config.yaml
d_model: 512
n_head: 4
activation: "tanh_gelu"
norm_eps: 1e-05
qk_norm: false
attn_scale: 0.0884
tie_embeddings: true
parallel_block: false
lr_head: 0.0042
batch_tokens: [32768, 65536, 98304]
seq_len: 512
train_tokens: 299700000
steps: 4954
Each number is 500 + 50 x the weight over its row's rms, rounded and kept within 0 to 999. Layers, rows and columns count from 0. Numbers have three digits each. The size before them is the row's rms in percent of the matrix's.

# layer 3 attention value, 512x512, rms 0.0108, rows 374-383, columns 256-383
101:521498463489489412501430482526543532506462484406467440513470485474467458557504514446477530516536466543534544510534405495520504476469454498516461447474443573499563446556469535501582478492481518551477567544401490524445486527486449515480544414520556431434510442501469504467478516470444525609522604523497541378504519518475392443487520521496463540484545504473531395580515530494497483346537
111:477469346498598426450413490512441418540494442499505448471515513511330398470623456476450463503518505541501459498468444500503543512655427503502526529504454511431458437514445544523537514565520495575496502607389647503451462574454495577544537455556464424424517499496470515514461509477508591459390498504548425433428480516450373558466545521513566595458467542529593438525508500475499474484542
086:494458462471421508530530499518510568561536481382492547513492483516495487578491605573550432450536511587507488493494475497476577535522455475506432552539457540493536561518513512485477505421479518477415543599428459543561511476628407476438498430519473346509515509506474494464496493468492490573511577468589461521469561468447447525478405525454468573483535467442580408540522526444478507430591
109:466526599505372462536540445525450537481485429529474517510524544491561617427552608535507598464539492511483527487597585521537430540599577513491451498524462459490569631462504473490413513492497471476525517489604482513379529470486489488510444475479461488474557462611532578536485551523465521525429475464503491467360486444489551508513452417518543446543534505436469484510540548484503519513695
104:461474482481482463442543508528460439473500466573544471530534590522490558386514532524514495503451519513471456530553476503521498503662523529524556488472477523487584510422547456458541445566547521601493446449459560539402518484476558462519577507469432481423432521517521540428480573488594541460402415497545454501434531546462425536525493455501534455522465495515559539548498477516466541505543
091:485621463517515482551462502520488511445512370417487508507447525549616509570522493450533451500518506540491574508514404460453416503437505535483411352528523520493523498527467481483470465466486506491476505520477489463423489459567375500495593468494597479466509473531509520453517461538421387532524577546504496464471459519518488433560531528473509422540568485477507446569509499547500516496492
114:512534540516513423585476530508472478489499442401539484398477518540565532476478566409535447458526517519527532526464405519554520491537530506489397503557497437538540591489515466434515473427398522495471550543421426532436518441651462569515609448532553444511516495535461512460468522502438469558471440556611434478530547495465530421598550441559487468454561447466492481481409507441530497491596
110:508422562496565540531427522494547452512456521369496479517445470448442449603534459436450466532521508551546602530448408454461467492420503535473490424497425541494443488546455481567548480538489498438512530571408460509477477456459376567426435462507589490483512504504502474531412460509472520568445551547489543377556459473499434462523493519483463573530637515483499490465476524523533461360518
109:514581625513462476468559491482500495511510428480492531332486536490553575507426611422518541511527521518473469534436575491527453436454507523489435453528493418520537554481520562498481540521484491396520519519518325437488556415598541468483498511486562527513557494594526530499473538554474425499487529495530493500559502447509540379567483475531462501458432399442512637475468500418527479503495
086:558514450462370506402474525523503534561430537531527507463521453563553448551391556476568468473473457576443454594444493570478594510535452542507572555493448505527566478509534638496471515458493458498506508438457536556551535568533605450522556531518478582506543515540394473497454581488557515475543467489469606491515548545493382465449522436492448572455481512485580504536565508518531380492463
# layer 3 attention output (transposed), 512x512, rms 0.0193, rows 374-383, columns 256-383
099:458604516486584558475468454453514448484499497516453565511502551507520421468536461601513448463496548560528467483475516418421510512464534528498371583439489525623430588500502515461526446474523558482471572423514530425532665474493603410462557592486484602476486453565515500478573602474509530468561460433512477574470478562549569634578484499503476483487498517499474600450455447466554510626492
118:471516499490434509592452505530587518481492489594407527548510562421532559551480529461491485508507501481431546499512499531490483493407522464493336469538547485623458627548506472454511515491458505475470512320478503447552560515511469512427561535482502419547588487569469519463484588561462465532517577425474612503486569484532547455599552523541450474440489445523424538509475459543473516510533
084:516577537506577485498405525511474390478432613513540467534502530464456486406581458452443532491480553463560503504499549472404498465489513625432523444405510466473366521459490548519463470533527547535580605414442525473458585502481534436476535552477498643398446491478495531473622543545520526494517546524505532493469509635568554556562571512497455518510504460552448592464459446514592491536458
111:514425504507648495438474520513578519474511535493560468502518483483490460535469431500462428477454489596508480628510603444515474535460409489540651431428440534452528358524401450627516462395450518526543502502441526503471630598524455541543506446511575558536431481444456513484506402480510483451489472481535545585532456533464558449497530581484500506491443466475598582478520553507549513460287
107:493470504466541447601510434551629558570681496551476482507537481442525479558485564429485521516567427457472535623527477464497494496485453528502523437443518458551470491514439542553539579434448476455561441548541463591475454528511481539545365489535542556586503593498455465439473403555497521524504487534426584538494450470462563428473504544470515466522533451517512439473533523537560478449471
088:524551552473581549436530462486434467516469535481488520499489537512416468394512506590560480430421538443468418493473531562458565505477558517502457620433415517479463535535569495499494417478544515560487618497488514437544642569448627518511454535478504590525530489504481466509592582470531497483535438449552478509517554456560524579455437507527482479480504472565495547405435516456442588621562
104:572517514489590455455496468509504450486486549487442440615493464405465451387530494565493484471436510496512425493505559505402490462503460542538489545365394514505418502478388541594469457496572452483596549390550513516556637580449512443522341515477529642514456577384462491459559571555517538452532458386486503510472497570569521556538480613515436501518493475566546519494481441568503522471520
108:485587489501493543462487478448394506501425510523455567488466564514543469461535497599468432456489537508483416468472553548497499561504536429560364582485525506627428545498497460443465475438472544543462557434484568424511600514540573449442650567496474468452483426572538571547528614447491424505539473428514448605478526509523508575581499502555506461446461585488494597545481508407521503672488
102:540468459506513511477547564543492479496486496422498443613514468490501446390526473597515453445422537515465488468491507527425537504522442475541601606459341599436514440522447417593464448535565497494542418475520551571499535549445523495570396452518495532529484478385509484471510544458521540453527432457480401520482445550550551553485449552442484517528541518524528463574505524568410497467421
083:518476504510512507608489483471488533525596507562538495487619553499514519477576487475407533492547506409494488466512484521543445492501462555488476527541480448516471554488496492496546537596491467527413405513496522480448385332481461449468505547532520369490503519532513534481451480484425464539474511561467378534460467534493514601500523417526480525528550498494498503475523555409537583487414
# layer 3 attention query, 512x512, rms 0.013, rows 384-428, columns 256-383
132:502445506552515480527539453541517470422379436501482574528532577476483478497535537417387457563488490443500638539461555560491532492541472519461601487514492522523515564512444419476473480515500450581470602485484536537382523539486485493559461513513414528490522494518485546490495499518409547501504473512472570502408490420530584512491477436432520532511575589532546526481456492461518476502595
119:510505523521557533499460440506482524527498628446565556467508548478469555482502476458439456514485502533490484489426450537521466448478463510543452507507526507535499490526491466494463457550519443497478428454499571525543529536481500535448418449502544498524511465457409379617421453553420501457518490419557490382514572460418547447458484550506492614459550411424498511547613485503578555519432
145:459493493527576481589538464513559431571538373457446512520430459429507526571487490517543524503530482519521452553546431418507420584474460512531457475516422562471415558533561479594521405487390537496493427507419486552508467491484514511459479449504461453460499358544505492513484495447462427421484525549465479500600468475501573487562514529503464477477505559398450605439482447468543547453497
137:458555467499469495548633471415511437520564330495433505408532391434530517622451569503484501462487521563509488458434596445486460587556482487507392435514396438493416598462522524555495448556466500538599486515490534509444451543533531476408481503524413557530508388516494575403551494489499461513551510531544527547557489474506509531565449502445537502446487503507445559519465483530535603518513
122:507507532505461539446410461439523485453431422530507520564526463595504518563497532525529546438484455502526574496476545544468582491556571478478556555519534399487511430482551563478493489389480518516470624465482458494544490609467492466522534498484452458521592522460495529458538413496521445493565525490510559564404519440567545553495506427476530542484499532489567496456443512551364510491463
115:462456523482513473494560577527616432480516487545423495593509559513545545555479547555500404524469505487536443531516600464463419576368506471538533451550451565449488409443453465540484597440429515519508521521410425481425500443561503581585485542544456493516505416579496531568587524381496426466484406576459412550553475436487444459544451525530531428570433572558473500440474542429442504507625
154:525514493520509456539566458464481379583498395531483538497507434521466435565477451558510492463532483431501400486474462541503553548516449486501520446476538465517408513491494543517423478427498544547501578511454474535437449539469574516458562453493474463432389487519466604490583550493624459483510553512507469620544486537495505538521495528523510442476414594481450576580412499535526523481534
113:560484484538548416577578472532601478547569428494465455608481392525484538545517443463548502483481489428454462503457510505543517518454475453534563389496438416494457426481511537534469561407471522445461485474411515457561459487453457602510558533487532420476478521632487571493579534494593492485451404607423495536540522552434437497526580528552493475541480591570517534478431520521417421374454
133:525530473466463512348435457474481505488492544520645484439576532451486547460444529437406429505531487604515498565432525498494570512488475506425437578555543459510504446519457512491448527589550463484471490476463440473534539471462505412471391524471577464564500520540467399528403481517540581486453464490528597387478535509500529533452451524503499548493522518553596566509605524528593549591486
106:539536464444528475521640510350566472454540429541460478608546447529474451569540510487592465470514415451477480487398570496470474465545475458493511403474461488438454460474546545527430598381444419556585543445521502432493528497454527480510484465442505463511441535650504495515550507481553461440546558628450506570496567505457425466443576501493576500522419506508537527461370614511402403437551
107:461550517508451488447466477454474589517459544470627555493540498522499484445516535508424542540526445532533556544551457521474536489549509546424432502492617488569534577550494476364488393543576471506405475557616522499500468455555499442458449521496564521491539583442517419457401510572413492462481496469521565542455510479472551472433483464461430436501553433466475452488542498560568497581481
129:459531481472529535471419517462544507523460530497543424495447611466450516382541375480460521511496458410534551549501480455469440427433433520488553541543576580449460404529509432470577465523456515512436447579480511488489560445484477520566544492569568523467422491474509349517479530484424429480422489581524509418494545529481601447453502471453469462547551486481464459479470527448473533512517
115:522514500551447462571487528490545582587531461531445497599540500550582508453523515580569527523451529351512539503543537512463528442532584515473493470464467506474546436458491588468553518420506534476506571573552483477464459496583424461543572578540471487411481594483528601537498552476527481550560528616401447605462430523502510515523493485519550460546515509557500427442434536467448377416522
132:537444536499507507497539523490568602486579502505531551505603638540564492447568547562532512528490508396485475575576492504470461543495509486482585400504566525494591540495420467472559535514505448509467433608532450506379494528569429500553452556524531563520505536460542542448532571453435428422538453470435470501390402423443490474555409535512526555518480551606482437466515532406461569554573
143:553514492465542566511505444505511465523605456483484535405453397446502435569445509530542631431480490651464414448527472473530409614552521466579411477494399481484410519506507462617464443506487472457589493517467496510603519482466581459333473420496464517517471363451445474497493479504478539492513574467500587519569540471529524541519479515519514464484528515399452636549549519571576549500496
124:548563481482560531452458446541460502518533621465517539474528505545516512519499479509580555542479578526454470498567412522529538550532556478521370443474511501523505507529492504487482458521512472438572459466556492539549463468558462451488488438426491461432517453502412540474429470531527540496470478455503550374589529472491536633536522501647389521483521398495558496555520460532618558503387
135:445546485484434448445557504432551484448492553518541524512496521452512646543463552377567409496519564496481466505425660499498460498523465500495358509498527454508437478467457470501418540578527435580587473384475469478443485556443501493456407510480540483459396504671542396500508529549513537433483451470503509406555474517523487400492573530505552521508495465517585486434527469531586494523470
117:473504501527485505566588531430607378526590341543465442543543440445494545592522436542576579477514435436515468506479602418483437466461464487552522434502348505431415501446539530595551567502435447530555443464430448472459522450467565503497443476504466518454499422587506507542581482455491472424510478616491438584483456541485404477559483562457538460540395517529454584486426578538453569430523
131:493411525498498458596492557500524467489455548516404535471417477517503455481545419538497542442516545420489526529567533546525480473462554479551558388464499429504581552526490527514601520418503514596493532481480498510507493495487511526562570482476538532429474622478527598472529552458388480454495530507426497500440396529505552451586491513496502505524455564518435521427409391440402395443536
125:465603450508427523396514557433391408464482587492586518517587486393517588514463559439424370501492614461488560529433647527475601445535488530417465493526544404487487482489518509471495506559584484463523511404528482439465456488531409465529378551473519526518426629615575475436488540577547560548493465550484513424518529473553498524464427526437484530460490539543552489509482485512550458537532
126:483422548497450503567433437453473513445454562494501572499450550496437423467573565495520481436531458664502367528559455472515473572487459508486437490487559578543479514497472434533463453488529499505537555489436467563432475514418548514444512485476431481408490462459461507524476578520524568529518601387511600526431477447577617511444556530532448449480531551470457598481634497516604506532568
140:471405589485516421572505509545538399525547404532379467518410440399519458557532414492530477489555454451461457443566536507507431491364553467565465465507482490480507560553490543516451473473469554541464468566449452523395487487547522535481518541472490508424463425527559591522468500446476485479450460552545491559510446512482475483584510505469583370523419538464472558534494450387508546450456
103:488445560476580532592494504519549480424501467488423418628441498520482483552564426473584538488470488486472515486490521501513446430459507426550651467482544424471499533555474524566522540398452484502499455510517559464527583476514465547563539541474540498543481519527423526482515484419389514562502440655476517554479536561483429550527615462529499491545557466487510570525421503340426403471451
127:517529509534574531545490492541532435597591437449490514392443409480510503602418435532496585499523473520482391470508459415571479469491515517568368493528416522525463529533557449531517452613485520434563474538502496549539445532480561503407453426516500521465500373464490498508477502461428540448501496462525535488621495540500482489587383593565427512475460473427482600588541465488534653436454
132:468454467471557530544608516436533475483575365541439483550474576436612478489489517555609556567553526449501549484587524414527440527492492523559533488499557483481507567516466422580548521517473491627508360541405510501457515508463541521516496540508521510538477455487639543524575458453404474493486522609449402565538449575450424438603512500479594461505535469530415528510435441382549583482545
133:462581519503459547471493523505402401499477521584462539492431424538441498512451453499497569377437447429524548462563481543528435511492563472528532443530469437492523497485535474483519442437486601493466540483536449521532489452467489509555571417470548516465533536489457462459518453488489431448510575479572546469456544413519502488515487520455519477504405451375474531450450492597383524498406
112:540559527488516465472569465553540500558533361521417452522489557565578527486475476559536459511497468293513536562487449535463485515503462459521534465525560540459459475497515538519510482426447493525499465584505502504397449523627545595560544554501598480469484487514553514546559528417459369426539434606469410518524473553474482432624468547549528481550444508500558484490490479477422511500494
130:544497529531611524560608460523520415581593492501514458491506448456483450572514427464464485531500460465488428485473447428506415470374426480529454418498484564528448500529474465498397539577454445533447452541461536521500522449467541476400476498522509444506383374507533462537509583483474518427436471533509490508543582485408511467526509542495486452530461531536446516527521580495506551496491
105:460488443482545521514493520489562571518511423516505388596517547500481478485529506523558434507525466459558500585543469437449431484442475508484450507548502618437506426497531449466511579425471430574440524579469448507468522488574522518498502562515561468552420548500539442587532527464447322478506430569490389554486455521513507400470485508481552422536461549529467411350503542532393467511543
117:485493491475537521491442456511544483479458491501534548433459430458527525491512438483465580485504521554491472445561459448501467414484538463543451543505431463543489518566533427496506463569508512505468452463527514511576481443474451471419463421493560496484486436454476419460467435536459574555424528483612538341481518471511560525454528482503496494513604431408479577552569475529555612522347
130:445507483482539500493445538416433461479499562551570418451505511403376443472465495495470463514546506549537453510461454443485489443505467519452396510532501573486533453512516484510443477481492462609543500532478491475591544419511558528503486470472483489554437502476492386551495527497450515570450555509572435502487507546514536432462543490420530413494503508442456505534527519461541444471600
127:507571426486412464506581566434585480494572460577484466530565533535514575470480514463510462529463498409507535526456650476459452514525521477503498470527484469470422423462478547497466566508528505557545490460478443498337512449481527522531487535516495470489430500551533509521572533439468458456527456613487427537451413497520465530518482458465527479485431520542474451470429566551456544540554
104:540442504484524381535558502433627631479507488482516447570496520518462448454560431540543476455520460431526448504572483503422457443464520484528578409463448535502463521518514526453462548472397464571492463504511481502469537462539513521526569502492538519476403553528544436545533536493570541519455510637455451513462534536465475513449606502501510420568523535564498534492398556478534426430589
130:445561445548519491582549523551476440535572454458490494469571552537512568473448540478418508499441460456553525527467495453467510512418404534460533483576485511474501512472570476503515543525463529513390442527449422554474518404521545581545503495545491472605519454530440516547547464475442385413449390522545383507447459506455505538510397501476519531469414521554465513456493568535410533551577
137:483584487536476584463487542474418496446537586518562472490526578553518492413514608430502416537482555468494505553426529465533517455492440492457526505563618513476569472488478472480499545521542406480533467529521516458463524475505491517577427554519547532516474564501502406512492526492443446436537426468441480520454493408510500425482413515451464620457490470518484384433510489425456563626604
119:435422523524522447630461542567425514506432541529400487598508567460540492493521576500465413561528546490484558427459480509509542531517520496518518537506509555517587498509458525491528580426521553573469508462437503519481493533568467614593564579485379472561512526546476574585495452465514493561509438501528381540506428521459495488521541484488577495471447472527497520556526468355488439465508
126:481504438555489578421532515427384401473518468509464512465514573451574415433466586553535477523476589381534566484513449485514527482501429479503556416543583539483590504491501469578554505448442457516549526554451497528436524414519556537618496475496528483549462464479626532564536519430422441506542524519479464568504516442459438472578414547451520510483417493503439405519412522395406558538649
113:513490514516601554566607458504501425545604416488443414530492440473536412564476470506546505568498530460459479481483428500468472563489479453538532364471459526513469563506486527586472550440452468493496519557484531503526501467481385485501528524503482500566495404551506678439591533487548494548513562618485491554555529460447467598571472556549525465523497634549446522633424513456508503523506
111:468440549500571511488624557505579436465558342529437508503450475461502489595442499503606466470522400528490418529511506507500459600468509457566502404490399519484423552514497524586523579476434500499559490501365482481358504590513592482491497519517491508497494430584527585463564505395557486480487428619491473524570513515530384552582485516524539472530429564538544527534441481411525517419526
140:490443469524561434562569492545565421523564393511467592450497428477533491553438577577504483518552412517508429504455455507515516553487476508501471489532364617510425542470553508594446535519444551512518495465382389544424472523555600560490483483507355501484492416602497614543548483370613436419474454471488435544545434506531460487540511545522488494455374562521551601549532514455444559405584
117:470537445513466417528481466451523531563484459492522493549507392557399512504547498532523499444550477590510533500416494509452545560534521529436489566503461429517373491480468581463512427440521558440484568455505561522500448479470430393469574493473533486453485529529459518500458482611626548550493577535528403511499559536532519618409582441487507524502503576467504530424456524604518373446457
123:503512465440531513421437517473416495468523440558432464437566451506565444541443484551589594496473568446481509503510498507497541416513555463493501457495554504475577498510533530567490514455518473506613553544513493514629513512577532403519567392446474467591520445444543592487521427438559534584580542498487543531555528491499453559568543452536544450492515485464515456577474570420444506464476
138:567532477474469483571518463495592553514482537531454582607468451499542596474588467525578528463430566427456512468492586530546543444550601468545545495450504383525505404517461520516524541439507484475571494402544522515554509481433455504523499500427544425496476586586460540590499504512494521525556493567422470507539501529446474453492615497609543545534523426442515590486433462492525391388378
141:457421594519482488536532494578495375463472488534474538444369466395507482572463483487430454473568413522492520452452518575457541541453515484471450500487414510537439437513550554558343464469499542504476567489452419509540478477528535497424529497454398411538491476561477550528561452487532504503497630466527592489435523480555540505508495528503532441476400564441519618592603544529476444518477
107:481492543495565472447528511455583491561518398490425433545490552522562531473474446513502476561516413357585470559574537455475477454432471547510548489534547531452437444528514483515569513496481519450478440642464479452400427479539557557563480547550517460468509458454531499480535537415471383494517408616459430562542492553495450508535509483524479425571523571523481449520449521453412531518574
# layer 3 attention key, 512x512, rms 0.0113, rows 384-427, columns 256-383
145:454504438517505497599480539458510546569615569556574507541444472498550623544535469524522458572508540468567429495550468467549485488454545489562494496524572480525497492465526521361548523498383515475472418526497532465539343516539470420456567523473547503448515507517472513570509433438599465496496430529489400535544452523501530473514510503513560530497465537516443512432534439432522447568475
108:548443470470514525480454561409496510473526412565481541471577566475531515446526574473492515513560564558496410611533464440500558498585526489521549552566472443533508580466285578536466570521417397483586496500456470495522587433519508466511499497538486497500506550509520467491523500480524522566516459496485609566457536480522533523405521367517540534453467522496479539544463541427565558508644
132:445519504523471538545517496483516505485481538453533581494486491469476426561507488527479489556436577494400473400500464537476495569498479522454530534457541528587543479544494466428471500565588518484525464526527464502436410498489514497405564552508418602486478510456481504565564461507525565616489420472543457503469435439484476575484476538524470560510558470497339487587452431526524457494425
148:461471479490507586540468572545517489439469581425454585528477489516460496505580425503482432502351516463449493454481438506547469514422466424495545491473550533488465456591558363546497449508479574488506512525393498503496492451466507550481551493494417496441395498434476457527534515447516504569526456466491455515503438474519506442423520502530480470571523513471442466446469479569386351502501
114:492544464496462433558563522511532509534612541497511387480517507449491556502446439500461581497518480506570507512523435474403449444455422651454471457555408541445502526509607512495482521517465528565429540464496495525512462490549517486437495586586532488470417467579457423552534516512451497492408523499527490454560503525549487472460508533428530496525468472496511478471575501478512511557501
102:451529516520438491544523536518421523494384519474473511535416489477489523505511440539463511473416443497564523419526503567395480452448503604388464402511496577415503506543619458498518433452577649450403542503608537468439467533460483507592534514541529511415433481375541431535439493464513478527510528555494390486537470487503479522521453602485470498507454460484508437461486431524455400506437
132:509511463514493528624522535547516547487642550423430533513454539494523516544492459525574509512425557433400481364513512536587469493494570455580420458316484528576521497567491426501458450556561398515485501496516441506534415515525444462485459496384396465497476447579474527487566418498500511530536489528453451454533505452513493541630462503508547485530567523522458483498498454462476472428498
121:486537528481459513421460553528460589462461522464554483489426572457475486542490522507562467454442431490416513487528517587496489513444523481462489460400554536476503477440571478549492501446608526503544481496524480450465588639522470519519490445389589541463467493499517568597467497516458484498508555478513504465529574374540541600548478547563575458497560427522464449517513515506469523520404
139:514505494520533477500529545462544573527475480573437527531508521548477559413556591514452579512528464525602576666544474435522495493538523595558532548624457518485532560445390513506482625463400486511475539525494518521515517492459484519510484502613476546465528554505491451472506541492503477475524529435382529595517451457456471462358512460481514554506533442461524440479536535434595556503652
103:440487507529458460449415580595459488455486539443496446420461546440466523465459437568444525480453455501566537459532454495429419463422500537386451481587500547371555496464635458567559490489479587492431526491533513489511518535458510558516562517537498535456517438450563494507490495474522547592481513508598432433514520486569562505555454495555538478529529470511437444454505484516518490538417
099:536547504553562517548530433464526502567634461580459492479524479495545513492462472510519553542598541459436424535457577429628498490571465423529471506423470479613467537503406520532483556499520374527507490517400453552518398472459471494430407515462433454539503498562458614452573469519515545447453485466457593504466441526464427451531514502488505558432458567486527503524467464439551527445493
103:430506554640444503549515484505501445507476487478505533478453475484506485537436495531497510521521453495578506506459479484432521503533446622360454537504483552531480511519574507424490459483506570488428533535574445526420427522495484486481526530608411533468523499478531498518441450486464480467521524501531443515494479489476488534483406478477406546492494490455436422562511459539572517524465
133:489512475550468450456498453575511458529531563539461479577512400562483459608449443527527508507510441515457502402564526510500488483412502422482497419366608503533464470611596555493567389477609491486438471458518533480554397538461500541508447430401560452473454445588514552441418554549407487439436491503538491480536503503473407475595511603534443454551455458538520464468498478531408548492411
133:528517484544514527492458482524463512548521491532604434572426397404465523491482491449539440542553425528458526501494473549451522447444436532487440501495522517524472387549604502444567496406499511482396493452544595516527518518497462525578455497528566404454477536434523452596396517466460430450435547547541438508493574504431395484437495566518557505462451483545544392444528448488523480522485
123:497464509398499531527480514450477451360437486505509516500511543451477474482558452500475448447424510485519510539474458481461451496512443476478588548609504448381486507521531478586473517519452535567549480463439546456463613498523484543496605506525405522531516514496470502485538510467529516637505478445501512510470500450501517511401551469484545493513526484508505501514476501534477445506475
103:598460498412480498483469508484533504452462439512497421484530501458485492515504491509494522412463514520398484555539520467552495489548487371563582531522474465498527504462424561580497559502453421542627503469428527457507648526427511510472491453418531488514553544508503559450537536486494565603542508476448558497486543513483460472456567456428570515487498544472523524519492500486447491437528
133:498457499477567546426492558522491561412459503455493508442587555580480482422541448534453537522546429588563486582530482475492495484461586503443575463638472583463537524389416486558529526561440506424468572526561533457556602504428534483607492601545512504521492556447576513463487567465533520592519499480470469473485510519465488511436545444483490475553449515470514496482483605514486482507553
102:424506507538459514496490512549400531505424528448475571513494541497430486545480442533461459516391479460548544396499455565492447477449500563395506477508591552451539524557645466510464396440529611489468579531614513508438476542514502558582589475542442559481460511506550455507471539537541534510450483460527422475588444435491511547517460524538514432508495471504446434496453450540492382549423
152:548581470460539561448490425535470511458572511509524425527520469547564378568393460461574449523455528488499454363464437522455500510491475499487434471525470542518510430543641483459525519467562505481415482522541488554495506528568545490474477524460550410545460385502457471454580492509507503508567445567574506462611619509539393521586596530502482440485507463552485491540550586528571505533331
120:541505476600542450511512469499560616486551510497419491511463533625550509489526464458495573541532424501550493504526453424591494517496619477600486529434497522536475495526396510424538502513495440434444472626477454609580489482477522478484456571521497434471486525476540534494533518460470484426496522480407502551516473484520395442471507448522528547500478548491558444449497533415473526473594
114:463496447353571548516596532473513473518533495522507504431518465460561492434462443529408502516534553464451579480492484452521563445537546556607561513568450462496453571458444518544530540564416462527502467434439526453528577407521417433427513511433441506626461456496483494460625481456535476591526465557528480489434596560502462455503533452451519516541532545541470540573472534491500441510457
153:437584445429461587559513520499378507475489560449484558479497453549461454557477465541505487478380601442429473378446496521538478565550514391495512468469502459508469482487543434539511452470558512513606490499556480458471525515537536471477505443425468503539384487480433516454605456541519552569569470501479465517551510488499537541560508540526473543449511460489385513509489583632524434541412
102:481513489456447556411432570474466517471452529488547432449493521475461515467508539504504499464450505501594514488476462501402507448444442545416548465622493467395560504476641498544534522445430571519499515509479424423478584539516522517523549494523532565491499517470510496487512553520530500558533497508551495505514580546558529593487506485450481477512477412491477451447512531590508521547440
125:520523511505515558543507410460462554512437497450480546510584480500487451507562489486551420485420578488383466445498488545508469591551472378525516557402504501578489486526443478507411477547562455543595446505476421525437553443493501557473581473492435475543495505506492566503566475526518486514486464486463514508456468401416490558442504476522558516464582509481442497568495478556514432485535
157:496512444567464511556470509491410508440469594484547559527529496581413424542502483487511398507452514452595449478414542547485545492553488481382438536510537506638576455471499477367558497509488567450414579536549536509452464436576508460564506543474463558492499598432462501490515529534562521464527478525584463477507467465493500562467451491465410558456464508505438473476510460587514449509439
158:464539521506589521506576462561521522492515446403445439465526537483473439538426468471518557555519525568440463428433497511435472473484500645483429542523351582405491517459609517481459472489534484542565459554410460546519455618558621463405526559473470433554553420496494483473543448516454632483442488528539536434541539536576471526537543456453521556485468511497546591531523531484576495484434
110:495506531645481491550444514561429524510495516419518483560460455481414488546450517464531495526473474513504511426559530650459504461460533523388517455399484557570554428525562475410484412490540577460452537475574509545485441540478521508541492515495511492439525477488498455551413523523448506442468539538555409488495540439414458516556449574487543484425467495506481453519523526492543525521492
148:390500470505436520516422550453420499407407467460486632497345538463484509532537544534530429434381508501388508496419520527541506541549488473469523541466585460432482495509544498643476466444470553473610530479572496533486541547523497546564550435406443572523542518462503535579486457506618462640585554471483498547544486442538532581513409463574579464475564436409432512526447415486578459561493
100:472516489633466456524522527547499448608532548530497579462468482443495506524487504525439492513493417558581546430482510519409473430454437650411476485477540539508532524566630502491485475519527619474411525514595549529466411506513518538571495531553470571481569477450540440511414461495505496471467556472568401466542469532492482523530391561482413533496459487463504527506526471491503493545442
107:544457498386552515529545545447527559448507502578540493492555574567522464534549585470527513516527615478473418595447534438570501620567498519585527547595479474467517554415373579569431577530485408576595489508433449460505565534486469457477545514450479503567516628580451569460502546547524580510559507462438572526487462567532481473433539394471499549485514523458497557507455497528553509438588
126:484474517565505497480503595563518441527430478479446569450502583552541480512522555543451490490464474516675569578488470473446472472517514644452521591600470468466515560474569490528545487491461618459491562504543505578400523488479496495441501503583422610542482487493519437445475508456500494509524485500493467450492457526555542560487459453447387519508506413412467550540511477565485549521486
102:405510558555486470454492478574479497568464484463485520500448552535452506480525460576515509520473436488547604484544554579465508440439491555425544393492511576454534456531558471482546424500520544423391564532619533517530486509441484487604499480540524506436467510488594429455426548475509517484503541480516384422556477491465476484537452560472472451580453479479525458397489507550423485517490
101:398480500543442510517457567521442406432465530507560493512464522486502490522469526519526483447497464490538615488433509512454473553461480593376532470561587553404546496454630489555520521465549607507394525534580524432481475546447500531552528466513507484476537484468495562500465499496537504525513603501551499477508475474522507542565421507519431476506568420472488473507498469522482530545398
113:464532494670472470490529477537489499596522457513465580536470476489526506492534483536514488583503509471522487472513569531551514465508540564431436506412551575550505555577488476410486484473577540445490510549535535631476328551484456485500431455540440524374485472512549453527442469503521500458478525551470463544557416441508475536568430592576506499500508512504538467493500411490473492481528
127:498504533586521462449460451534491516630450489567521506481447519459494581411577502459481515507514345532598532544576471557449541380474497579441491482478472568473498465533536493461578462510448536461399501558582533629462488499525460491526421524595558454446505477442586444513362525510464460493468482527535451453448506524438476498452481524516475472481455530465597478482562561504562501542540
119:585486466463471478451554520505551507567523575533468554488508481608498561507501485529485541564496580564532476485536549508569576449493631452559439511431539398606483549463324541444534489572500424451474464506522511521541482483518476450513390391407589521490437557556536462470599551470491445501506465536435500502500510538527615503603498560520420486461456483528574538537501520608348556500545
121:504541500591506468545465474583463473506458527472496464504508497532465495461488438516493480473483417525555521456519501543453516384489497555437408497427452493465501467524573482370559390476495529511418480536623541595476442493526534526478487485459492467482515449419552453477460495484442472444532509537619364436485480560532472494531436509508525511471488514492566481534553420492481439505434
122:527445465460432540504396538520442557382436576471516505507434505443437485560542530459523452450390481491418467413489466538518507485479503465522481487491513488417543406459608455513505500418516551537556526534432495440466537525536517565458591434380539528427491475425484527617459464459453481506548530472522491495477549484475502572507449478519553475498558417525524454475517455474427487501430
104:463512499487466530557452549547475522382415574434577478567468495475460433520505483527495428446482514442530605430430475604420471491480478540407533461565522555442567405448664438460478470501471615545484517501565492471525557437466515556546556516537491529468478464439498445619538509488528477529567526513547433538507566462445562543480513505462560480474582476529364449439515503539477413559392
133:488507550547488536579532493565431554579462533419436519537483520486475485456507463559517470534437556464431538372573505597520514543497563462527489471350535505496529562570489441432474442509615484503490518486614503567489472532474446518535507487471493466433457472494512397523558522464463510579540457531454405495595455453440603468569468602552555519528543528470429455496481457464435409515536
122:539485527502483500523527510513590481514569506470495549515523529523561489565497448468458551539526601365400510452561525434616507536458522471586562419455481486573497516560458456464504517609631401519454469523434427386603431522509505518411467536487469478471510501601472617444520480540462515506462446430492612505533480475505492422550494535553382484554538493542430507509430535515476567451514
114:565477510416433506497522577563545490420420562485475449499523511489426519480484509487472468366492474563552503463469501552454456499501453486538510478590461453383500530471574495553543448470418540570549553468500526466434625535466538538509511506476504509483538523532481467474528562502463526481500519508547419453498527579531513489481527490466522490565510480472556495511552529534447472510536
123:553457443402497493350478573476452511459492462498531398487579567555467487526474462452529521425517466547485471574492479508477485529472515404525563456571522537399495555478435560608527579558487410552533499500461504391572622600501531516531483512472571477517577505518550547438526575536504536532465473469509588450471563492558501557474570468456516485528529492553554440465523592549466570531515
150:463597457494563505553562575499398543511485467408417557442537518531506553517471480555431535545407620484448467411477454500578438520494592475622457532544459475469484593475443494571450506498494541542571484537483546549511483517524537457399561404452406576544497400511467458459582512435513523532534438516487442549576510499480610552639457458494575486495538507478457497547487423412441522479542